python train.py --n_layer=14 --d_model=128 --n_head=4 --n_kv_head=4 --head_dim=32 --d_mlp=320 --vocab_size=8192 --activation="swiglu" --norm="rmsnorm" --norm_place="pre" --norm_eps=1e-06 --positions="rope" --rope_base=1020.0 --rope_fraction=0.5 --qk_norm=true --attn_scale=0.177 --bias="all" --tie_embeddings=false --parallel_block=false --extras=["some layers without attention", "local attention windows", "shifted keys", "gated attention", "attention sinks", "capped logits"] --init="normal" --init_std_qkv=0.0141 --init_std_o=0.0 --init_std_up=0.0141 --init_std_down=0.0 --optimizer="muon" --lr=0.0133 --lr_mult_o=1.32 --beta1=0.95 --lr_head=0.00785 --warmup_steps=103 --schedule="cos" --final_lr_fraction=0.1 --batch_tokens=16384 --seq_len=512 --doc_mask=true --train_tokens=121000000 --steps=7386 --dataset="wikipedia_en"
Each number is 128 + 24 x the weight over its row's rms, rounded and kept within 0 to 255. Layers, rows and columns count from 0. Numbers have three digits each. The size before them is the row's rms in percent of the matrix's.

# layer 3 MLP up, 320x128, rms 0.266, rows 214-319, columns 64-127
117:152073137125106145141110123092129101157131146151122093144130163114125116118141149133143131110127102094137107095135108112109135096116163173155164137146112136098158132086108125138084100066113120
103:210151193122114138146149106119127131043132145113119134157161126179107121135132123112143099122122144099078143117128104147140117133138136074116126139123124094146136090151094149079118112110111090
105:117108117131075118092115115110111153099143140178116084090152144111081125131082158126098086168167077136139125148129106125095125139154141110096159106098143170158136153120127153119132177153145126
097:109147110216082119154127147141082123152166111090113127122172134107173108122152149115084130122123152131117128124095111162090142117162124133182143107125082179125142115149113132093116130137116150
110:109125093149121135087133127130139120086123168149122161123093143144127076128133110094142127141168154128096168117143111093127167108136129150130153099057128138168116154090123132169114136109131137
101:123100139105143088161122132142111146090089154140169118108104133175119138148130132118137070127138143149125122146168138160112142132131117149185118135179100140126163128084158126105128094125121124
113:088139141143064150132146139117172125111145132113114168143085150149146191105136160127115121141139137165155140165135108138111123135148115158124132110139135111140100166147110154152131190096075190
094:123118118139182128098125113132122112107097175142101144161095137110125133089155113124167149119096106150144113134109123100137107107100148112103127098101099112126131130158118168134134146096106113
095:100127095118129144145147143150106135164157161112083141117134155140124092089175095136161113140178116088105093119147158108151153093147103075151136098112160137110148146112133144143149122163115131
098:111139133157146103105116123131128181099152119134127157141160100137168119127079146117126122110120178106082136130116147074117099127138158094175184142132105099177144142104130138147108131119159128
090:140125111141144138124085125115104151122106149086202083147144127127135155163132126154149133108166104161181121138178122128152084093132125117112111130058135147116129111152144128095133138110149095
099:109171145097151138131124068164143092166130155134160155103089093159124127130168114115101110138113132178093155102103189138112132147152125129115153122132164132119120132120121148141135132141130101
105:102143127116153148135153123136140139104144158106125106114153135166159103133126112120151152124108119104144139131176108104140114187110101092107150136116104149149120105104147148106102090109164127
080:126120147116095061124126093113111136120161119155191152174149139135050129151123123166146150088125153135139093138144151124156126111132166114140138114110122152131145121162149131115138115111120173
106:153170138147137154126181130127138122128077132141147111097098137153124107085145187158107130181127144129126137130090025127112168109151134163129148130127094086105125140114149104120141139142096125
104:134105108135139160144146160135135142144127134108150116127126146126147137101137137139105115091098124119145156163158143099172086151130186122132123160113152141113124167112107151093166109121116133
095:071182132091162112118085124161149181118124107156146174127141159125122181140132161139145088152130170106149156134128161124121097100131164124120141101124142141131105143172140138141150114167150150
083:147101120188129128160127151128106180144085117133157133117135137084130139168132155157145134125078107118087140113213143129122146142181132085103134096133122132113116141131125122110175085125156133
106:080115132126138093136128174154123124107135141123159111085157102153114168114127134177123124102103107145099161124131131125136155120128142120113161141138109121099074148120090144133128141169123159
102:140125157150116102120162117121113124139110136134148139115121113148112185119132145119152110156155106156137111157122095163085130089186123163143163157127100137127158112156104154094143116129130114
098:135135138138137155121150123123118134140118153149127094124158145149123136089130132106155113085144087185090154130066112096142115136136164119122122136113166134141167123128106123161125100167108150
097:113099155135161118159152120158153123102165156112149157110109101108155144143093153131129132131105113136119145096103112171103148133128104156127138152139087165134122144115116160144124143129113122
100:120153078132155119125106144160126137120165138135175113089115159128131119178130156119133117124108135175142154142116130129138195146129110170182122147100143138093160127103127150173100099130116128
109:139121129132187093105097123126127091128130166086155141098106124190131136111087093140118092136138148120097144118149125145104134094142095144158161127125109159111158182130146140116142101096152106
104:151132089149117159145093167132116114117130170142085135096148129104112150145129056136123168160189159153103158149122129115147099116107117149185112126116154150143122113146108115127139177129152124
094:132108130072105111155179139110146151145143072143150116128156102148111131121177146114111118140126132147173174119128089129109160137107142147114081159143136105100105113127128142142118115137128136
092:112149113125123117095146132073132155162147131129137129119104145126099091132130158126088130117111129100100103172154125118149188098124128123134118099165145142076069108128140103089082156118149094
101:130132118139136124159113157134135117126134147126104124114093148146118135148148163126098106135141146161138139127083115159086129122128142150112161141109123113146128135160140154125102133097143088
101:144111134089100143092158141127111105120156124137111157098160153088113091133093151100080148179121155122093153121128136141172130141143138102125130130113138097083118139127104095141100124134124135
088:117146144138134097124077126124173106127101145157158143114121124106159101156156094122150138119122136168147179115130083127118155080153115160143120138126100166143130104107088108154097155147129134
093:112150170119144143135103154102138105141121165119168117121116153110143138195145092111152103127137119127128117119148139167150156119162134139128101117133196147176090137083171092137098114140164137
099:133159130115087154115069131176139127145123135135106148066168117135132152127138127160161101130114135123119139138161150138094125131094086160145120122120143152088142124132149118102136081105145121
093:122128143099124098136104163182147127130088091085090153118128104169140124129130135107108147108160114115134173115121127144144117105115160124104112096139169139091137148118123143118164104126091126
104:098135118163122123112168133143111118104115150138104159113158124125070112128117114155151144127106114157136092090111154116102130153127175157106189126086152159143100080174116122161149165098143104
106:129122137115146146100116112141149153071080119137109136138109163129135107160110141108114116147095151144137115157135106127140128167151114093134110092129110120192121141078089123143171091082137131
094:166123147157111131138153111122151149135116134124127105112109127141148118137136162115140133179114121129140091076102126122141160107119118138107142131132147132084114109088156128150105146103136103
107:156092119121135106107111134131131093113140124131160149096118141159177120142121154170110192097155085115125147148083094156132148100095149080063133131121106115134131130113111121129153128137073132
103:070148090143125107096152138126167134126155108118144134092048140108108142090137136205079154110157128108108118125139165137147157156143138116070158163109139125123118106133134105106138168129148109
090:184101079117168105116127119119113092131143154144156119166100115129129127151128106095148092130129105157180125121113119126091100125115114115076130147123116112194136117097136133156123125114129147
106:133120119155117161134129145140114150133110078097095102120119129132158124122092163131124100115112143113139151112073141144128124136099120167151162165111125136163139092081162128139157092125139162
104:142137144110151104062138182117179149122111153111128120065200122076127121089134116130126168126124104157122104137103130112118154141161085122109138092177121118123145093099125126091156143137109141
092:143155136176152076081083141137124142104117151117130104126122115114112119108128129134132118123146162132129113122102132151074145142129153116101112121101157088146150124104121162101142119181072099
100:123122105107097152133084126140077162115128142106135153139076159145153148140108136136136147106124145138079138099145103129097120129124153107120167174153112095142143108177108122109153128157161121
097:192127125083115120089128088122147128142128146134112135106125100156120135131098126104081107121102170187104114153058079151156141131103127123162136106086160119126151115140170122099140125163129133
095:099093134119143152127134112161088125111106129108118151132113130143126140118158100124115135176115107152114126112116159126130165111163107081116117167155101156134109125145134105116112145136153143
094:136147128109122122104160111074131097152120157118116151166098130116135125153112139144128102115177171112120134131160143132159135131113155153111130111106137113103124136111137125163075102143146120
102:134108124143147136119107122135152114156154129163125141099154099106148163082102175113108131125112165168092132170132137159148111162130152097152118100134134150144139160158120105115127144158162121
096:117113167100119117142133066145159146116135165111142123098144137125136139106123127102136117108139145151107149112089147151103101154099098141124131151109155161151133126146119138157105154135157186
102:171126124113144141129118138143104156122122086127116129200109115142126182084125122143141111130111097121102161091151122072151142145123142081144132165130164148158122101142144134121157160117074112
097:126119111126145142143144091120118155122100089104098114143135107135085072138140108109120143120122127145138136146147170147121133159126119125152116073091183140133113149153141112114124093133119120
103:121134137116111104091122147100143120119135145123090126116136128141154077140190159088122131103132106094119122173138148128127116150117125062141148093129152144108100123108080142121113146144140135
095:103112111144131121134114150126112119100132081155133119156153098152105126054172145093131157088138135113146143156139128161102135113133119121076160158128066063128117144142152123128123104150088154
105:128135134109141132140130147137135110166080091145121101139119127112171136123067139124085144090141116081127137122124138147108133144136123127103151137128141117142117121134096146101113136130112111
092:087113101143124122106134122125167103119119168121145151118110150162144132143077117117135120166113131127141128143160154130112136085118136111111154146148104149079145157098141185138121128125139157
091:109143163107116101160139143126142137084091105131131159119115133105110126123126121140142174192141080133135097119129173068133135121143157170140148131100137127170117121123116111136141116092132108
104:138149089162121146107146117118144092154149169125092118103209131128133142119157102119178160084133120151168145104135096152079116130138135136104098155153142129128138141138153178118142140109118159
110:124121132152092107160143094151076152127148148160112145120147055139118132117103104092132145097082142130100121139152093113138098113103114097155140096122168134163096128112119146134090121136139107
099:116176111140157094169126074139125077093152086127145116121106139156089118114119108111132085100165114134123147126143154126115142126100128126114093146080104131084124082145147123072145107169139148
100:086117120159126129141155150107157155112181081142111167113090108148164098109134126184132103096155148081123102122099134113109119142140116094135152135140120146151124158113140126168083121173107163
098:099118123121133105098072129153096186165147110161120112152152108134106156129172151143123122087148183145150155140160129139120136107136171075140154147145140163120132166143109163148168147141133200
107:125172097172123139126130088109099124158106103149153075115141137127132102083142130135148133096135132110127137128126125114122124086119072130138166144106106107103149126139157151147105151129106096
102:101086117130123107105124093187106157100133157126174157145146132113125183117128146123162107100143123144142095131148128125108146126127117092079100127130079104140137120098176125121132116140160103
110:100104116150084150150130161084110156106141156146082096115099126115117080135127126127116146119104113136144161109116104109135135142115138170187127130148159121108122148142138168108150093122101156
100:132105103118128135129120093161160128116147119137103105159178174125100130081123096130108109108128151124106094055142136110101112118130089110158142151131134185091132153154153099129113142097129136
095:144159094112107105126132132132101149134115157143090151097140137086079137123134140113124140113113169113131172139107095119153118121159146138139119149152148120142116130110131146150186073118160118
100:135151133123119107108112104124134142137120153148103125122115159094157193111119116130165099142153128144164150107110148123128103141148110086120139149116072155085106131159124149122126114129120111
100:142148106149148113122145130137145082136129089138084121137138130097128090128135141099088148111137126124149139123123151129107151125112164146102152141132136169075112128151112096128071104084113118
107:124091100113100107108090096169177128083112103117132137130082134084120133130119092159100099149109134105132152122115106131170123096139099097122141108174131151138110099151126082101093107131174132
109:112149110120145128148057162134160144133108101150098137209109109144112145141101115119134113148134104111092088118102098128120095125112163135147142120154090120142136098142131128165144104121126099
100:129127110086129144161097152101133142123109116114102109106130130148150133129162127149138155149115064118096062193144116109147139164125123161133113144106128137123122144136140160078137155117168112
103:161129122105135160120085114117152147114105105176146156162121131083101127112105097161143102162143140150153102132158153129113134129127129127110197128133145123152108159134112155118106138150147155
103:091129161110147115093104127172114148105090113114109078106086159096117134154141106123138145116163114122169148130103146098168141144117140117114128132124142141117118102146129105118101085119139139
096:138141113101094122125179139136096144057162116113141141137140132177126127101104110076144112139123145130130137146147174142119136090099102152112080127129190111121121133090114126085161171161137108
097:128142082142140131158151109138118109149138103117185170083147156111123180137108074134102189140168112113122173128139137153168114134088135160088098132124117137123146156103095144078157126164113122
103:100164118142090132142152141147124132102171117137116117107114104134085106130139126132117074150121147134121150128114152164129143169099087143159155109115114128135124127129127102154088126107153108
106:094143173113126147095069128159153113128147143108164156102152126143139123132137153107136119135110112140175120130148148149181137099126119146136135133165159120106101148136127140158108157142130136
099:127179127110113089139121132122104130158124095111139146116130143115111137156101135155105123104142089166076138103146084103137094130141142141123155129181164113149127169113122098104146153143118190
095:116116120141129107142127148137148131097128108142109168133126165085169120114092110147119145089138113129144128096120174127166109165129173109147123128123090106176131111151128122148155159141091125
101:136090165128096104159065140131163137130125122158157122152161138130117095149153072114132117120154126124140172153121124084135113121130146145154119119149183141114173184119164149152165132086111110
101:099137125087140129091124118159124099142143143086079090140113116101149118132091071123125128123164150119136144164118119121129112081105141141118142145146096174101087145172145109149109130075146126
103:125166146130177105070128099101090169114128149124101169122133117129125179138100086125171178087148109140114139162139114151156180103158143135138170101149140185083140110124165133095126134133087133
103:124138102174152127130125093166120146142124136113113083131103135123150147119129108176138135127154121148112146085107161142152203147124110081130095138151141123144134105156161118094141108161126128
108:146134164147133117121147127102193116132146134123105136093156156162121159122098132121121136091111108114087113184125124111108112102159115152101122121157155148113108102160092099118124170158153128
097:102100081168130094163109113137150171127126125127148138142067111101113147145130114134133114121167113132120179104100088126130120174121103084146133174120132123103106135132118149138148157159139126
110:161140155123097105118157150134145099144185157109137162111182114150151110162153120115133136106149134118117127101134155132182173096137160143118134101154130139109150124137133113146109143120111128
094:136112152131144161130145153083129090143080143159134095128158122117095146110159147091107113139133120134118106125102119129133134164141144159149108147138100126135124158156148134132122175094121113
108:091071138161154125152145151126147058144120128159137132155151085139147115133120094169108114108121121142131159100136104113115121149092130099092138168140107146139115133135117137142103123098090145
091:147125154136057152123104098132112148131112114160130134154127108162107136119120131155150129138125123123142144123116156121160125165132139115135129093169167096078153108115101160102125176104114127
088:177146134159174142155134170115119117119094144134142099127112139126142174107190161140090069139162121110127129118091097134147105139115144186156123139150116133124156122125104149104166162135123103
106:122123097145134141148097125099116124104139120128154131144134144167140139063136074130139130129139128086181122136146130133106105105123079141119130098126140112151111166122109081148144091096152086
104:111138138133126102163139151158178139132121108127142164139176106159109138169136126112150149079158092126108088130090134134142164156063130128138133116130135098096114142127164158139133099129188113
099:127126179130118170126155142132142135154128151127134076136117144127118119119133122112100160150110137123104092134129151094164089107127208146116128174123116110130121101130072099104118133172154139
103:144108120165121113161121104118118085092148119162112105180131111130146168101136130151080131120163107105132138130131152107146110123133124189156116144153110132146130156117121122134122179176088101
098:155117137157084123107117121127148096136115132132142132133155171165135115130159170143132104107103141120124166173126150135148105074132152137132125156119130163155138118093096142152102133110126148
096:085165119119141111154136124097116148121119139161120128131127142129099139129180137150128109168162142114148151161129107149122155143121134136184146091170120167103118125152137076137154113074127097
088:154136106148143110128131150158109117113151137110149120141141181138109137153137170170153139128131105139129118081112108130161125146168151140106166125150102086123143111138105152103134130118078094
112:124150165147160143091141158137157093125085097133148164151139139111117142145103119083120121116141112090161092128146143170152123112143119116128092093134169158153103116096125140133134129105091126
087:125127120145110072085137067123110110126105129166149122156101135093151110123185069095154146146124124095114101103134126132109159087160130107140162125133175124134142146114116150137154108133083126
083:141123131138145145141132137177078114154152101113094104166109113114150151063118161122122144176108133115155120167121101145123132129142081125124107147128138101126146115119123143075139093134120119
102:149131183129120118175172119129102136153128123151121109128149118157112147123132103112108092156108127127108116096135106128139122136110138143134123127138105127126109192142136153149152090106115131
092:174167142128117085150126153149106122146125121114105073126115128141132124160159100160087116131133160112109132112152135105124168086112148177044128110106104130135102093127159145126126089075127126
082:114159085164116130150115147102102114157126138190107181137122107100152092138123139107126131110109129096157158141128122109115124140135104140150142126159133091157114114104140108116156071120171119
095:110132124123148134132135136124090123118119137122153093111154136117121094106125128122131122128129154126113127176120105094119121106185100144138115107138134078118168130125090146091107124083081106
092:109139097169145124157148120100119122150159136141109106141135114104148099157074153164117116115131135157115116117174121142092092130142138126096150158104134101133139108187127130185126118111150123
093:137149156149152110100138116089181112126090095091086164164129118106121136088138135117114128142094161090146124137127106113129158144158136134128133099148139076119075136131145108133088113105133105
103:119116107134165105109106144153094146117105129146100153144147122126121163091160140103108115155112140111099124121123172098141100054135125140116074075080141148160147138141130135143135101164145127